{
  "num_hidden_layers": 12,
  "num_attention_heads": 5,
  "head_dim": 128,
  "intermediate_size": 1728,
  "rope_fraction": 1.0,
  "qk_norm": false,
  "bias": "none",
  "parallel_block": false,
  "learning_rate": 0.000717,
  "beta1": 0.95,
  "lr_head": 0.00276,
  "decay_fraction": 0.918,
  "batch_tokens": [65536, 131072, 262144],
  "doc_mask": true,
  "train_tokens": 1290000000
}
Each number is 500 + 25 x the weight over its row's rms, rounded and kept within 0 to 999. Layers, rows and columns count from 0. Numbers have three digits each. The size before them is the row's rms in percent of the matrix's.

# layer 3 MLP up, 1728x640, rms 0.0301, rows 1193-1250, columns 160-239
099:511504494487473438496481462430474493466516530503492509496485501509521469550479537469513545571437468556489498495469493525505482510501486508475480479435490483471481511461551535518477499493503483530510523563501490462503480477485474501520482510
097:529462488508483474521512501528518494517414507498470534491491482528502509489533509491533480519478527555505502495497493482515490505483509487487499476497485545506497529513515514500468499544532482505481503489479504467538503488507507506492516485
100:500478485552506469502517524472536515537493507496488547561546488491489489455505509552495505464545511483519520487516522453489497460510472515497560502481481465525493495485481487507473523479493516506491521542493474497551541523481488528509477443
100:472426499497501496464511522527464498550489487515484498504499526489461520479505482518511495477488510541509511495528473496470509463507505490461489496501529474503489498499489505480487485485489496509503484532475475480450523454506503509453528562
104:494512503509495454490487463509494493497514482479474518462524489548511524479488495464503539501546505474525517493503474512522466497512515532536493443483517506566510480517512488547535490488468515527481484556464479493483544496540502473450503525
093:518541532515506461526524495564506475504505489503544477513491471469482536501513455538512496520556465497498507483533491459474452522428511551484507516494489521469507548469473525525494550500503485470477546517464526521465535493485530474479519506
104:478465482499491525441494519443510452475528504458481552514522511512502504522512504484573434491485508542521525488507486497495553537545480544485499536511514479494517522498553482450559510493494537501507472483461518520531488526455513504515502531
099:489565480477476500501511534428549509479456492513495494519504461521505453470488501531482511478508495509523494440500518460464472503541509532510504542478483498486456509488511531467493497538487451465473485456529536507517505471500494454487470519
098:495508479457495506456499498498466487501478482530490513520493461491491508469487509500512489512497527507540492490550457467516481467509493516520455514505459487511525493468475496577502486481490492516509504537449499473491526496518515471490486508
103:525469502523505461489437529490460501528461473508543538508516505464505483496499511489531484521473522520487493507523491502490533514488484530503477478465492469517496499506502482489506531499496532484541515481476499455494502527509494480450497490
102:511535482514473495489507530502504476508456521474491514507501472487439496522474508531513488522530497519476545482487479507494520545475508527495521484527533500491506520500449523471508521482506526462486493514487468527471508508483513514505447523
101:481501480560472550470477517483499493528471473500522508484504478518476536483502497506486495493533513531558510544481489492473521485445489506448503491511557493493526523509507508498519494514499524493527478521519530498507499526496488518503524493
103:468498492508473526479532498512485526527459524502516466488475511502529486498501500478512455499476500473487478538511451529448489500493547509516460516489470519463515520514528467503492518530529478460481515470493533496464480492520502491548488511
103:528456493484474443507481459522527468484468506515458534512512507513526489499530547513500536510465437514451516532475482507524480520522444521507456557524511518540526516498509463500525500525526496472491498396447478498519458499522460514526508486
096:488476448469474474468543535509481534485489534520517558480526503491504501495443512474513518487486527516484467560483516482482503485504506501497548529499498522517523512500460498493443500489485504487508487533502519492482487476504509474498528523
104:528498483530501520510553480506490539502499512553496481481514495523487505456495465528499505513547509463508532500519496486460508485532496475485486503533489516486528514505506472453519478524466488513460476468466498466560455475515453506472502475
103:539546508489487507531481489509510509504494531529512479472476500502508469486488506481489508502511520514487499517472491489483542501512468493524528552475485495493533495506511491514508547455483475518519506495518498532473506484466518501531508504
099:503486489474538473527565443496492529544530522476500511552458505495522438497490495490533503485487498511528499463541508499493537548449505485501476513503505516517480539520543498504484529465533508476512546516455469490476486476493544511503464528
095:492505478470532510436491525503514461485456548471494500480485464507519507493509527500499494496471491509527503489506518452508548509479510504487505522504465484514504503495476515520497545488494466497512488484548462536557474487502483493517513511
100:530482482498523453531522500488465529537482470494532456504460490499487454510514473501503449534503518502464492530478520509506456452523508511526480504494523477483468516499543466530469501518522462517483431481472488536516522512519504514524460515
098:482437492534496496513505509469535499508513520477485494448509497498513492507490513464508489543494497538531509475525457522515458569493455484447541479449474504519500489461504508516536497487481508457480489522519514514493489532534486534494525513
092:503542509461473467541468469472499521497508527476484497486547522492523519515516461486507533515514559496488498482495524510500558505516520495488473505487488474501487513496472514501468534534526507531526511492534513514554558516503523444497471540
102:495485477468493462478441501510558493483534484484496465493518509498499473531489482496506511493498514491461494443524497470516503531494515529505506476525487493535475522483499542493532485520523577502507525496483527505516537515481508468506580452
099:468474546537512486525486468477488528503502489548481541489550483528467497489528489548478507435554519511506536498556529498516512478476539481521487525502534468496493534510505453526511541521514472535510483512490487521472484485515473525521500507
094:493496520490502511474537500514482520513521443476528529480438529484496482508513489464506520514519523538483490504509480498489450471520478518519490503476499466550510501469524529509508488543511542503513530520504513484474514485534494548555497499
098:473507469510532546532476492446520519484537492515498509444492479529466506509480491462489511463483549518539498529494516480519487531499454488504496510486541504485501537471512509484529476497535535483512477521461534487490464506522482514540475513
101:498482465500502483472538524538499485509487497508542469538489488480508518513518485484479436509523493532473494508471517486505480507469517472520504485508477529473452475455495497509513518488515508502466493470518434515519492487494507535507476544
099:506520527480523459519565518497499466502546450501508488481552531476541491511485501505514509486530492552519556458509490514516462504476487475524503529540517466458501522484460523518513502513531526454513517483528522529544490500495538510524476522
097:523504491521518505495561555467525487465498472469507487533518525519530469488519467509504474478500489493498511515508546522460503494479501532523526466534496537532502494484478487496481572547485468440529494519494515482488487480540503534567519509
094:526479516488504545492488501480470487473520518511510536482513530494467516528501513503560483491473451520523512499475471483498476512527463493523489460522477493518484519498491549475442535493506517542507520494477501538514516458518511538513489515
103:567520497521502508498464499449520502496483489498458501519514453493494461501468495565516508501469471494488513477525476475519510487498471486518467476431484543531519482504521539495493497483457518506498495528510482481516516521512497539475483527
100:449504448487536491480505551507485486519500485491532502505479521472499477484504515475498480478532504503465541517508465494547522522481518496483519473530531506480502494524551538516518497558521492508485487465499523520500449527519548542460492490
106:506485502500496483495480516511502481495468476483479521516530534476505561461471478522496486465491487517480510518531499546507494523496494513479474517541460518505499498485513493495496512512540489515545532484476477494510491468498537502522541511
106:520497479490497496535508531522543535539473476498444476457486486510524510488463502454477526529487491482473496549546479518481468562495503507522479475520562545535504498504496515492497500495492515534437454508488537504508499504471474496526526523
096:478541504511495483581445481492551516514543542542496514504480499503517491503494489463530560519498458544511521480489509523443507494498528565457512490466518483524552474458495506484560521503499505487556480480540512460496499534476504476489492493
105:502494466547472483532512479471509506524463498472448513458519518491490482550525479509506523498476471517515533511503527479510487491505513526499520476540552500526472459522478445496488520493482520515475487511478502490474475520489460503500505492
104:496511511484520511523486447498491510493513488492497492535554478544488508500510491520512533516532536513489495515470524471489463501530528493542543501471526490480482477497484481478535513460474493511485527549519470486505474466506503551513488516
094:492510513490467553481514501495452504529457529467486436452493523503504516571494509470536522496541504491528506523536473439468501483475494548548501501525515517493498499451452527454474503483489529522599517545486543500518563494519568543465541525
099:515469499476469502492493513547514469547520484515490482499513530556510510463524502472463471520489459504522518464506508513497519516521497507515505543507505519553459524504487503539529552509485449517520558490484497500522482519552518445479523492
097:491487461508488520516540470464508484497503513496478517471485483512479521477478489482480536508514504520531512527513507548491465488528539507472437467520483475534518517508476512502488493506510517481448482522521478551470507514464497501558477507
096:479506511455505517463485468495490537522466499525528486483495482485501527504515546473476497538469485522463489531492484502521501427503502521531467494481474504498484508527495502518484488557525421487506525507539475517506565482521470455533479519
101:488506520455505479493515512513513506492471498508515470524536515490485514522505529532542438523497484476533510533498514474479532509541497460496483526503513529515513534471544530479479504499506537518476458477502500514560517500477500506502506528
099:441458462486519517520491486491501500463512512497541514503420474491505480474449526487525522499456495515530507521460490507489491520488484521509490495500505497548494463507508495450482505469500585508517553559515505486472510501508505503463496456
106:509461494517485465495525501516463494556501515495492499475494467502522501468505463499540464494529477498539561520446490523486534459514487480487487525495553540485505499508509508478539507474480471512472469473482531492517490452505544523448475447
098:470454476492505480497489451486508478494527477523507521461499511454505496486457481457536511484433545490511489500506498476487510550509495460487501490514516484542521507517497501506483459482520506494531505508489504534549498498469463530500505493
102:487468494514480489524512433498474529494515522530471523519524499511492502488506555490529509551519469472482514520514465482517546491499504511507502469539511505524504509463492473459508508508461501483509477469462529486530524491500486513539515521
099:478532489458539510526504479448511493505467541547490490535470493472535512484522496493491488458498465550476494447497510466489485494528495507479518521505493522529492512490488490562505525510506534470499478468495533476503529492532497477471517521
101:514529510509545503498518517488510490483482470548506477530509494534455514550507494536486507515509473497518465448486505521487475496558495456518480466542479491502544497448501512500544505492501482477470504521490477498534521485474524462457535485
100:521472509516528535495489503523494493498482511507441468454483502525505496536529478520498484479476501486533513534528506515506502516504530465491506469489514528496546483502503433483478529495471490519512539506517545474511486539514498544492530531
102:522536474491498505486532504479545525500474511563520489490560510531512515518499554484515487531531522507519514527545509506449499506488521509499514495482525507471536479512491457521487474491450494484478498475507509495504486486523527492461521483
092:502498526512464496480509501511507514514527483472503520501503507497526524535491511481527487492528493503477543529505517485516528471501541541472542532554463467485470541519465477505519507476502534529485506520496498498497527450517488526491525519
102:511496517463461488455499465498493460487474480489532477497554477524508488502504512558525506490492509460494508535465524481510503517534481548530450516510481500481498475526478485500473478479526498509541489506518522516512506515488528473524541474
096:489498514471509518434521488464489514481500500529516480509475585516461450495515483440476525501445509543544473523481533466468498492537498506518588475499505510511513498504522476505555505547475491517507500504537473512509496492491527551547526507
102:488466531564470462501478457511480482505507517449521487440494538487496531478490476532526523462535531508461460489489505472472580509484491512489511488522504519461506494471481481508481492478523541501522543488477510479493512482489478443523509536
103:511484562496463483466525499519474535506476499536515482480482565493500516533488484469506513528515469488523503515485559505507480482516529472513481546502501504531494466493467521542518477500451462496512504531499469499457500493487514523534470500
100:508496537463515470491455504504558556504526486522499528551489525547526528529516511534459524539496447503505481500525521491508489487492539499533486486489518544500484514510517464524533489488530483530485481506532452482493487490440570439466471493
104:529493502522489547505502507504492501490442533523495498528499510458459495510473505495454528506475495499478525504491463450534491509558487474527528495516495482489481512545498449494481473501487512484475468514516502503485486450501487490514492511
105:470551477495462467446516523466518530540511524474516479471470503480505469468468493480490527486513485503517535488490482535525515496492481491471497489522513547442464496527496478444530509510523473476466495487482493507525489472466544534494495522
# layer 3 MLP down (transposed), 1728x640, rms 0.0264, rows 1193-1250, columns 160-239
101:489497496517520454530481496449478484479456514531511504489557565485530544471510536538496515498444479485505494484475474469490494511509497522492484499511484520511484499535501497529493488484472448508523513526499477491513471464500526482454488484
095:519455493495483516516492515490495527473530524533532486477477480456512501514490515446459492539494490509472485525508481475523504562543518481507473484522508474459500469510516537505478483460516487503464477523456450466494459480499500481501515478
101:479487456499483464471500568461506485482530487528488485490493498491517502528497501543495511515477525520503548513502453532503515505492490514542477476482489540473469539514503486533478534511526528482511497505539474505460488493496502497499496505
101:473502490493487457525491497547551479479512506507496531535537515483504545438484541450523494496491470473520491502464470481524454539521542518513488513510490503503466507512577486508469512509482493505474493480498497509501479471481505495515483471
107:523550486523529508528515548523514488482465474484504510520520467485487457481489500502475470508503487502511513469520469533500474471505475470532517469505506514485495462528457475501523497486492479489501513530509517518503519515516521459517527496
094:498510516473506521496480516496476507496510501527501467468495522528534484441488472486443523526571505471522520467510518512467505533487536511466478545515490481519486563479523473495518479493480490520509531545545503485521504500500531493501487505
101:485513480499501477507483504478476509512517514495497444475536543478512504517492478468479517478463517517491488519488495545527509526512470442527518480529497500534514508468514480525469506450503476499534521473485547507495512500490473454454483537
101:511488524528477521529498502513469475500472447470463452509501518491534527488463461486494499490503480515459497498480522500495513481495486492443474480527505480462483501490477473527495488493523529516511501496528527492470524507500524504492489522
096:516544493487496496484504508500533505546488526487483470471495476497486480520485502495460512484473454504478497517510509514491517528509481507518529530466515524480482527517528492468528505474483499446502516494503511518525447474461470499514491507
104:497458512501454513448459481512498471519518462491472525479492473536507474462490550513480515453474509487525477495459490510478516506522485510510490485496447452499495500467504513491579482475459504536507478515451490481526534469462478499470499464
097:496530486504518524491533519533528491529512481498509493527504538552529429474473461471518495518475531528445481551471504469552535482515472496495502511504506482486507543508481494508499503481476519513497510532536469492488503513494498502475500515
096:520502497528461503454463479509471473476534436535518505481448478522535492480512490498502530509517518483518479514495510501506492509496490498513473473576501478496515450456460492553499491509558503492505495495502454513523469504477526509474526479
101:480456480513511498490478492572495519515466507524502488498488476481548498482531506511478496516549516521507488502577480503517484497498504507487448485498439494500475477574497481534478539553491457454513499501525514511460493488472496511510487505
104:492526492527490527504471494495511481494489455507497467479476480517559530551486485510438492493524495478470493489498491521487469529469500535485524480510534463513493496529486496508486527461554483493484488498499479515500499513484533512486511503
098:481464516526484520516493507536467524476548526503497511513498519538483477480486498476452499472501510503529537444562528491525471465482476530477478533488528498500489485482552514460521494436493457484504510557461520502537508506498503470492489477
105:480503529488495506501524502513521488478491493479500498472497513573491513474553507519536463494548481500529546497517501510471471489461534472487517524531503524484521512494452537497490505510528501506527507516501512473497522478492481505425498459
102:546494513500459493500528511514515503482504517479519467523481517504480482514509514530474484513501520505506490459477474484510551489476494507524511506530521489516449484529498507536513506523525483510518509500478489483504477473493560512509537503
098:491514554475522490495475516492449490456494524523510488507493509479486536505478476474515509484487493515469486513478504461501514475512502507472495525491546478550501488509477526515520503524497504537506473478490510536511473483466486471490550490
097:497529479483521514517510509512542460508503508507478504550526501527491502531483475496493512477513518516529507520456519485491443457492543509524513539494494524511503517500489479503518482510512466554491526529460517510551526515497512511471480502
099:508477494501490479501489484501466490540538538489509496508500514523477497480500492515512518489563504511455484530488500508508550502495553460556525495479527484528454560464470463521511446554524449506485486504472526483487531513517514528520501533
099:554492504479484538445493453471515527534500535553499517529448513507499462512473474496503481493507469460527537489502478529490522474446460497456533503507508490505507465505496507493471450526477529520454463529514512484479481552484464523506457464
094:468484502512451514531494483516513519505493512470500493493524514487457476472567505477504510484524510517461491503494506479476514489483513472515450493472520520472512477458519520501538502472492535484528515478474495523498537495481516480534505499
105:540497430480497487525508465506509537462488541541495526504454517457503506549469472512537479511528510486508503475489476508525488547468491449500531492549498490508481536490529505480520527513514517490524490512538515500551499521484500495480570530
099:510466511516484500505498490528513445464497492510470505462492478498490488507488533534501494480528470491550510502535530485494526509480498501536532512495494481492496503518536522509485533504521469491532478496511524539493503489495492519516512511
092:520552488476495516475525485482506492498483443477495477491497532503501501478483500490534483535517488518464509502542519478502481503512490507504555504522494490478511537492537468482502486543490490490523516487540494446442500501506500514508495483
100:500522497498501481503497556520520523458478522528499466492473504544494534466518542535490501507550504507506500487512536485476518527539530512540487516514476518475503480507509454481538476486516501488479515521486486530487486520509515511489480483
101:495529531487485492498479522490553510457491509516511538502464529541498485487547498526516523539516438497497500479512483501462456483512466478515539536543490508495508465504475516509509468479484479507508530542467489514507483523504503487493487464
097:511494447485518468472531499510469499515502517545473505503525506510516474532480517524462513497502504522526476469484465527507488471473502473526513470480492477525509505532473497507486482485511515512469503496460492491496528525494522485536526435
101:479532491500466492443492490506484494511509514518509542435477443548510499517500493489513496534503472515519534471475483507470489506499471548502482478533458488526507511502507498527481494476508482533504492526532486529483504463537512491542547499
096:467518489506504494556502482518576506505499514487502507535495525515531535446528517493562533509489499510472521517461520507519499492526475521488439489487524540514503527481471518493563524535571493504515514534521486496489509503488511473462478507
104:501475523558482549480532497500524483469487525521514540530507494508507525497466501493553474472512474450535488470500532523538470527538542480467535520491483520510512501475518508504465504472475514510507502527495517523494540503510513517472507494
101:496534510501480515491501472456508505496499512540516473499475465487500492516526491470537471452440526519524513444503543469503505491473526504473526464507530497468525497474492484509508532498442512531521502496501514494524553533493477513471511511
105:467475452524462509533495508480501498505503524479527493469475451521464490466447489485529525504459511510480506519467532487511482496456507509456529498465522515533517525516475461496518513546496448549537504501493494477471516520494479544531492525
106:487504498489461443478469545504506465507499515514500448489508517488497484490549520470503495444498482542491537520514463486505513504535456511483467478487498494531535519502500520528469466518471483508482483514485480491515528489500474506466547497
097:502522532521523524509470503494480516535530467514475471532545491529502533451487511493463461498484486498534510533503539488527480512480518481513481501518516465552495516498511458487490558514520522506459530513516542489484501418479489525481468506
103:478561509473491496524524494453464542524475491529525462504565495487495501487547536464464492509511530489509446521519448514532480456464450495478488499455496455485541439503557443533512519514457463489492515506523526535488509491533481493554472497
098:541509516513505520493476495530509518516544516474514523500531516481444542512500498483490468535552476452501535506511487491498498473488480523451490516526507479516507499504503509498530507487520463503527531524516533474507484459509513538512464516
096:503477529465453494517516513479494484502517471541520451492518551488481471514451502493493512529472462497480512508477512487482504494502531522481492499515531487520494528503478452481496491521505533513508486509473477487520471513473471485500513518
102:500456521490508529471489490472493525499475480504508505444477514532501509473506502468464546494521541460502509499514464463487493503507545497515520508515501468525533500481529476496493450510479449510536485509530495479493482498486508510491523551
093:514527505495460504496488484472500463529488481480540534507499481512492517507492473501499486527493480475487472503456527504543495525533510485519508517510509510521519500475526520507496520510469525492509524529486499521498504433487523482491522514
097:506537497511491514504470481534488496465502510492515489508493518506530513473513535494485500508499511456550445488561499472488508471507515514535536511467505490507489439443532490515530485502448498503475479535511499505462494503480536527514505474
102:464503530522465531509490552533534480522493522449507546499502494508513514500535527519552474465486520510478518496502471508503470468523488528509462504546466513494501505486532508493531499482477515538496542541530468511518491491493501504465494529
099:475526483499517480504520520527521488459495546504507501485463525475474494492482510479525496502482494505513545509495502541523506484480491492574523486518519459527491498521496521461518534513499503467498478502521495513457528520507537509466550531
104:489534499541514514456535527534483525531543486477515512483534451496526540488501491463509444527473406476531475456476494500522452445489546501522474512493549502493506507487489513522495519514481499492489539486474502444511511459531509552469521459
096:503458481474521491491462512469509584491508502501482500477490520484550533494502483499486510547490488490465501504519490513518500530492496465515477497503523499461522479493543479515505455525485526542511484465486534505494510522439474494462532500
102:505533491492493520486492492473499471508523496505524474522491482530484491510507514501496518517490461529502495514486503483513513533496542527486516508527506507512497490466558528502505546517434472552543488497486526460525511514475495505565440494
096:464496535487497466458443491468492526527525454514437486526483508470509472528534444511448493481504497506483456506465483502519462505467506497496453544520471534474504502513516504535483463465522523525510495509483549526456493513500479476479515482
093:530524501512491523509516513447544526513490508485487481513547512490550499488490525511520476528530513520546502518508472512471507491476508473472479466521527536486511513506499459515464478507552515477524517451491478516529523505504477504468458492
103:511498478496530487509478481542513517493496458480470487435483516494482503499535504487508521517547482445509457513532470512476511492507527489532498495467540456548472515492494459485497501471559535517537478512498503526504461506508503498486505494
100:493492490499492511482530465453487505477492483451546466484476502535525504497496476508555506473480531480496550480551510462479481505496511506515514511511483508500505469509485489497471518483549489462495523522484463522469520517480510512532514513
094:533547471530535539497494518519488460486456459476524466491497547526475506514508503494531505534484500524511480517435449487478519532503511489506508469508476504502498486488510494474489503521493516531463520483511504499506519473536489518500513493
101:481489500461480539493537487505512505479508502527539475502491477513495516490500501507464502452485485476526478508511543501516429492459529485528490514532486475504526488503489469559533487468496476488533499516533515481497513522517514508483523492
097:466556516503480494431516505484477479496471487512519520497462504529505450475475500476508480485437500544503507481480511521465552514527461547500556493494490516494511539491526495510526477513509520522467487549510499494526504471486493554499507489
100:509496515510526522499494485486541517479492519510544504472517515496487505514463481470514513500487482508491443483469511540472470507448469482479483470520526475495478520523513458478494513459487512462491509530484552510500450478510503499451486525
105:496529452475524502490504512471528494506513503465487469487502480507517515456475512529463485485515535493498512457482507462502515482520501474443534501495483530504501516492513485520517542495497511499475520450522473527481525489486528469508483478
103:523534522509539492522504459494548536472474487488491521475501477525481488473473492526524545452496487504508537486551537534521517495461468488470495468507510504536509500478475491513500516459459515528527486541472505486481488523498496466498512535
099:506469483486497531534489439514498476470474469515473581496536487531511516474480529516493490485536498469499488481497470512451516504486516529492494486487492543516504482510504518508497532466500488484507543481468510524475501537493568517491516481
105:497509542490495526521511520530528532496465523482516537502509516480496499458505514483500528501478496483494505476527518504509478486497502491495547511506528514495550482473513497495491453482533502488477508499497537487476502513521488496498535502
# layer 3 MLP gate, 1728x640, rms 0.0314, rows 1194-1250, columns 160-239
096:494501532530502539500484526496459551450572512530530500491487554466508491519450508515520488497520447495531468530487471471472493526516472518513440487538510467450482484503498498536480504489466467537512500506444517475457448471493507472521436471
105:486480500540533490526468522477530505535483494521487506472529494483487518544431489488488520500490530485491473492515514458517484493493446549531505498431504505492500486507532498530474498483478537491515532489448496482512537525520453504538477463
103:487509528507487529470553516491499473483475508523489463482497502474505473531489515473482472487474503549481502506539480490491498474530450543515487515459493477511514476501468467497489495491507489524551499526551495471481545461543490486509531546
105:463497497532493551484480466540473494476476492490521507512485491520495513503511498463520476475541498498523479485510522466473515505503526455480504491492491498511515528511506473536480519484553511523477514484509513463502480481476493499526444500
098:503513532523522509536502493488471534500496481489484467521497520433514520507496542528488512510517496520461465475472489502481461521502506485513486501485481486521464480539500507519484507493511498495480497486510536493486509478504529490506523497
108:457488486509471547483505510485506508481506486460490486530483493512471473486528511458524469481500508526516504493520514451491511462492515546495516509496509505465503486502555531492544488490491504562509472505479539494548494497508478543526479468
097:562549510460493483536505505470470486426486507480457494493506528477512505537486498497490478455495524531470483462496514536493491546558517489516462493512492502458490488503459500501484498444503531488413479489522476486524509529485532492499532497
097:551531454506490503519539493513472532524527521551490485483483482431516455482516513454486545513466467527553473504503504462492489459466434484541540529474525479482486519427493463507499470478505493505484480546456499524540512476463498505515460458
104:496502476486507497473513491541461496496515505487497539535467548515505480542539547497530515508507481499437475493466491477518530501519488497492540456549474528470481503535460501511472470486531481527494507507480496503511445488503521527484527479
105:494503522515502533505497461453494496478480516535495487498496486481517485497488480488497472462515485506514549499495453498549524539528513495511481457493525481481497494554452491475519477503505458542475473473478537503507495499523500484497524498
105:493474485466526529536468512446528439528472499506462482520521487490546467460443481526498497494492501530492522478454509459532494502527494484489497511485542522517502495531508440449533489457443527475532499545505516467482493520500459505489501481
098:459521512565546498525473445541517500506483537493467465518519514482528459526478510525468498519500491505518473515501469515516508495562508499524507505468481502483494465495484500545507515499531483489469535485527534486510505514470474487540477525
100:528519520516519475516510508477544553495535468503543533501490488530528501505482514498517513497493476513481492445554556482473471493508474462490497455500534502538496453456500510514485505526503438528553514524504479477529527456479509481517520508
097:483542484480454522520467510491458489546529485505495520541498509524534509522458495494476498544498489513433504501524500484498468517506526478540512488465473485500521503515478473538496513511538515484495495483496500513498478500499486459449505530
103:501490506492485521510498461506477552465503500516504498525463491497518458546483533497445527542464525503439505565540442485530518502509547503469494494520506517464459523478507472504497511506482555506494473458523553480496474472493488521537470496
105:539516513497493507510476483515508497497478529551518499497467544485532488520531501506458481514475518505448456473497505513526526504532505472508507491503493527491526434488477520523490494510524499483476536493542452459463502485466475487488459524
096:468527546518517480473504475517464521486506443505533566491504488509561481504546499528510482510507449496512513473533549452519523459507527464510469527499505489511513493481448491541512525525520535479511515478528495514502501482465507447491514444
093:465503487507538492488483507496484520472507496480491500470484473521531491484478499494498542473498491515478524468490529529520522538497490490485477503524474525504490519530469535496473535501536517489523492519517518537458550486501499488546539497
099:506533524476458465517430438475511456487527502498501490454530486510561500484473508475500493490479519500473498503490482539531491466501493467530474514515516565496507506465472503516517477534490470457495500489489506511501516501471507505489521496
097:484504526510505519520460558470474490515510513491542502483525496508542529550496529515509500539512501498440458464474512507486507495552463501548529511484502493536510554497477538513539536530573493474481493503479522481500494491537499480486508477
096:518543497526532488536554483478504521501545503502516535485505527544516534507473526505539502471482529469460504493521513513519516498465508507494499525480462503538484489480468505506487492529478522515497528526563539470506536530476481442512489528
103:472538559509543511481461468500495538507535508526481484478481500514515473514512501443520494479503499517512494493486521434497482467526507521445524440433498540526517550495523487522533421487460495477493501531502486478497533466523477491490502496
096:523491527497511538511484483505444469528504516534528507500471467473545557498512496495507478530493502455498498551503495503475485497497531482488467504465500492494518469513460504513479494531497493467491523481562489476505485538553473491508511502
093:495514490519486504514476487504503560488517562485499535483558475451508480485514481547483521455531482472525492511460500477492530470519492467494465553508512505513442460481464509454495510487492444490537541495430495478492492501491495489498533489
096:470515488512433455501539455476504516460520514500510486465474485509545478527465475506482529474523528496507507559478491509506480480504499454529504470516470564448509504501515532518552458471522536477523471482523494466469495492512528539531527514
099:529543512450520499495501498456509497532521497545532520496495469501495471514517502515499484500499482464534476510523485476496498511494485498463515492539464473453503530519504536545491522459453486512513533497487489476469520550497473479479503438
098:533493526546494512458480398511485508429503505470540517491513505501530524507517495527503514505470494518491484538520485464537486501533527463493529515537496530430497474437527524500499475498470467544472535447494521470470491441529470510476489474
098:488518497521477513502489469530499478523493448480474548494487498529476496482501485483496455512509483528530499501517494500497453519518485485483573515502507508509498439437490503520499494543470508483510519509512491491542506502550491552497539543
095:529437527481463497492497507479479492482504535476531519522480473482495499499480460524505476512479493527478472493522471482515496545475488498471501503496473469475477533521520519466459538489496551491547524465467495525468484490510521474541460477
105:478532532540506474488508429504488507493525527484507561494521495500447526491500522471518534473503517509516489519460497470549478508547518462466531491494534483527509515446529503537461466509514483472487524530552474512501510462570499519463490496
098:543509519493501503494525480534484511483503503514485476511519522514540543523502550500524510488534523441536528462502516515488507510503484482481469493512455499491450497449440495522494482482512484495409503482510481516479511531475462500488498525
104:526530477537509534472535501548477505499511511475477492533545527531522492477531508500500473533512484490487506477457477498488491484502520520518485511494503481498525498515498483512496484543476508521537449518505483511472481508446469515507475513
107:506518494497552484531455456487517454500505486517501465456511533459513521539494536458490493476497504509473481544489521491505492463509505508449451491504485552494501502512487499526481494492530521429469504506494481480496543510474528481491490524
104:558486483501496456552468471471535521493522461551543476500504561468520426541518577499464518556504495507499484499479437509486484484473519478504523458526483536485502493499492493557487526521491542503505509512500519500471503501503509490489498480
103:515519481520506450509481492477477503482535523506492475493459507507489509518499486509525505498502493457484445468493574511479531543545535505537466504464501480542446512559442483549478455499491500465462515496457468489541499520481525500480520513
106:499497499460511531465493525492509534507488531486471492434483522498533494511496540523492514512454508523528513523486535511522499478488480480499559498510468530475478501507503521492424445518501484508533524486518495497447486515478430495495526508
104:522479518513522491513506492487506485516492468456534494475490525482551497493544498502495518493517533513492531537508544503482506510507474518508498517503509498523511521520529533474511505493555475459528485542484519489488510452469478503502522523
099:502525549508502511536526495511496525465480492486567499496486463501493531488500521436462494486502506533516504495505475499488456481488508540520519512441517504466509502480468524528534538467530430533494482502497507471501504479543485519492501467
092:526483520497509501468540497502529513464472537496548438490487498458491532466469517529467527450504497516446515488526498520471508506499542516485487501542537481466527518472537473451537480502514473499507500466509527477531443472503446531491519498
098:481567481533515446482532467512573488509466472492508492507465549485504457514501498538510481505520471518495490494542527489495470486501493465482513465503511471492507494450513486503533535542509486492495514505526525429510481484509500478474438483
101:502553458488467522505510494486511505513502532515516516451512521526479462491482503478477489483480484560531488551539477479472472488499461458517489489501544520511530479496511458503531516471449477466477522526478502502475538511523503503512491479
097:514524496510516534505529508463514523479480507585489493495544502537482514511491513508537519500504469462479485509511492505468499494512519467508485502492470494485524525465533481552510484550528467532482477493482490480517482481524507506525519500
101:508507510493489489515518493463517512512476519477513492504482541513583442487507536509478506505463506490498504529482504515512477534474513431512511501465506506538485519443464482525438481476498538478517514490479476479496531511471523467461549485
097:476515504512471494558537480538461506486562489492528534501478498489529483474505555465564524466495476478492488508468536468498486513495520525500498480505493497495502523457530527492494491465539495474545521487490559498530493514451525533516536501
101:513448499469506522489517489516488540523506497526465497506478495531524536524475509525505505492494482540502508492497536478421502527517500471531471491482480484573539480511447485522524508492493459516481461503506526467501469560492449492527477507
097:485521507475509453521453492483468531492479457489462468447525500449514521501526483537481495462521536522493490482533493505525494464529503562502447516570499521485525480490504464502484476459512534479534503486459504504504508517474490531459538464
099:531523509512528507489491478493522541493534512501526502522531452520556517496504471506513465496555502457500539539497458531490509533504541457519521462490512516513488505510519547471450512457510474457515508487499524507472515503478490501519496514
097:449485471467485475517502493504528530503488506508519497506481488495523506509469528505469480470467490484489542495450463542465496508482480561498502499504467506504517510501475498505518479487503506524535476464525515485499457531513473512504513484
100:517482531463472494487496513497524504505489504418546537533488523505540490504499516533511528533486527483473500477514518483538488463498485481475529487539469482561537510512485503509502478477534523555451510512438521502528497461494472509492502499
095:507456461515498497450472491498459513501485475518529477470479484488512487504567562486530531445437490521508481520460486495546456494485502488526498482470470525552466536452472543528502482523480493499480525538512528495469524519495479475505505495
099:522498490524530526509492489457452494490468459464489539488481499538508480478497483502500521475482541516491492534518524448467483484553490470507479518549515505485496513478521510534442518511488450430506510500485486494492542513507476483461496496
099:528523500496521514507482523534511502515516475510511482477539457552509528504522518470437512455515511487480491519481504436503514478477472479512455499528493542485519487460512495529525482481513481477492524533494500473479556468516426471497520497
105:478517539484596486511484467472522494509510488505528517467526513440481507530525523520521485469492495563565487493472474532510489501500526479525501486485536521559515489498514513532497461506519502529508533480498490470510456492499524502482467461
107:498453460492493484489494495507476488506517484520460477464506556467484507517467538536556489504516552525497497465486500483490483488513562524474512452502497494508486490485542458523510474473464534495494526472499547498495497453480499445486487505
099:511497522493523474458523479492488455568516522529479460490457492500496497456504480520493547499455527493492526487518501517496472519498481541504507466517486504515527522488507458540520480461516468537498481523473511487520492510521460469532493513
103:510470526443476522494530464492450516461510515523508565474492485559531518469498492513503462490514517460478452472512496491473460513486506517512478514483485506538491488493451549510508476470528491500482511488461521479499533486532503506525514465
100:488530497516557488500473489477484527507492518513537523491545500461498498492510533503464468485550484470511469467522512463497479470486539508522512510510471483504423532468516511475505495483525489506510482525488485485491490466457440473490445481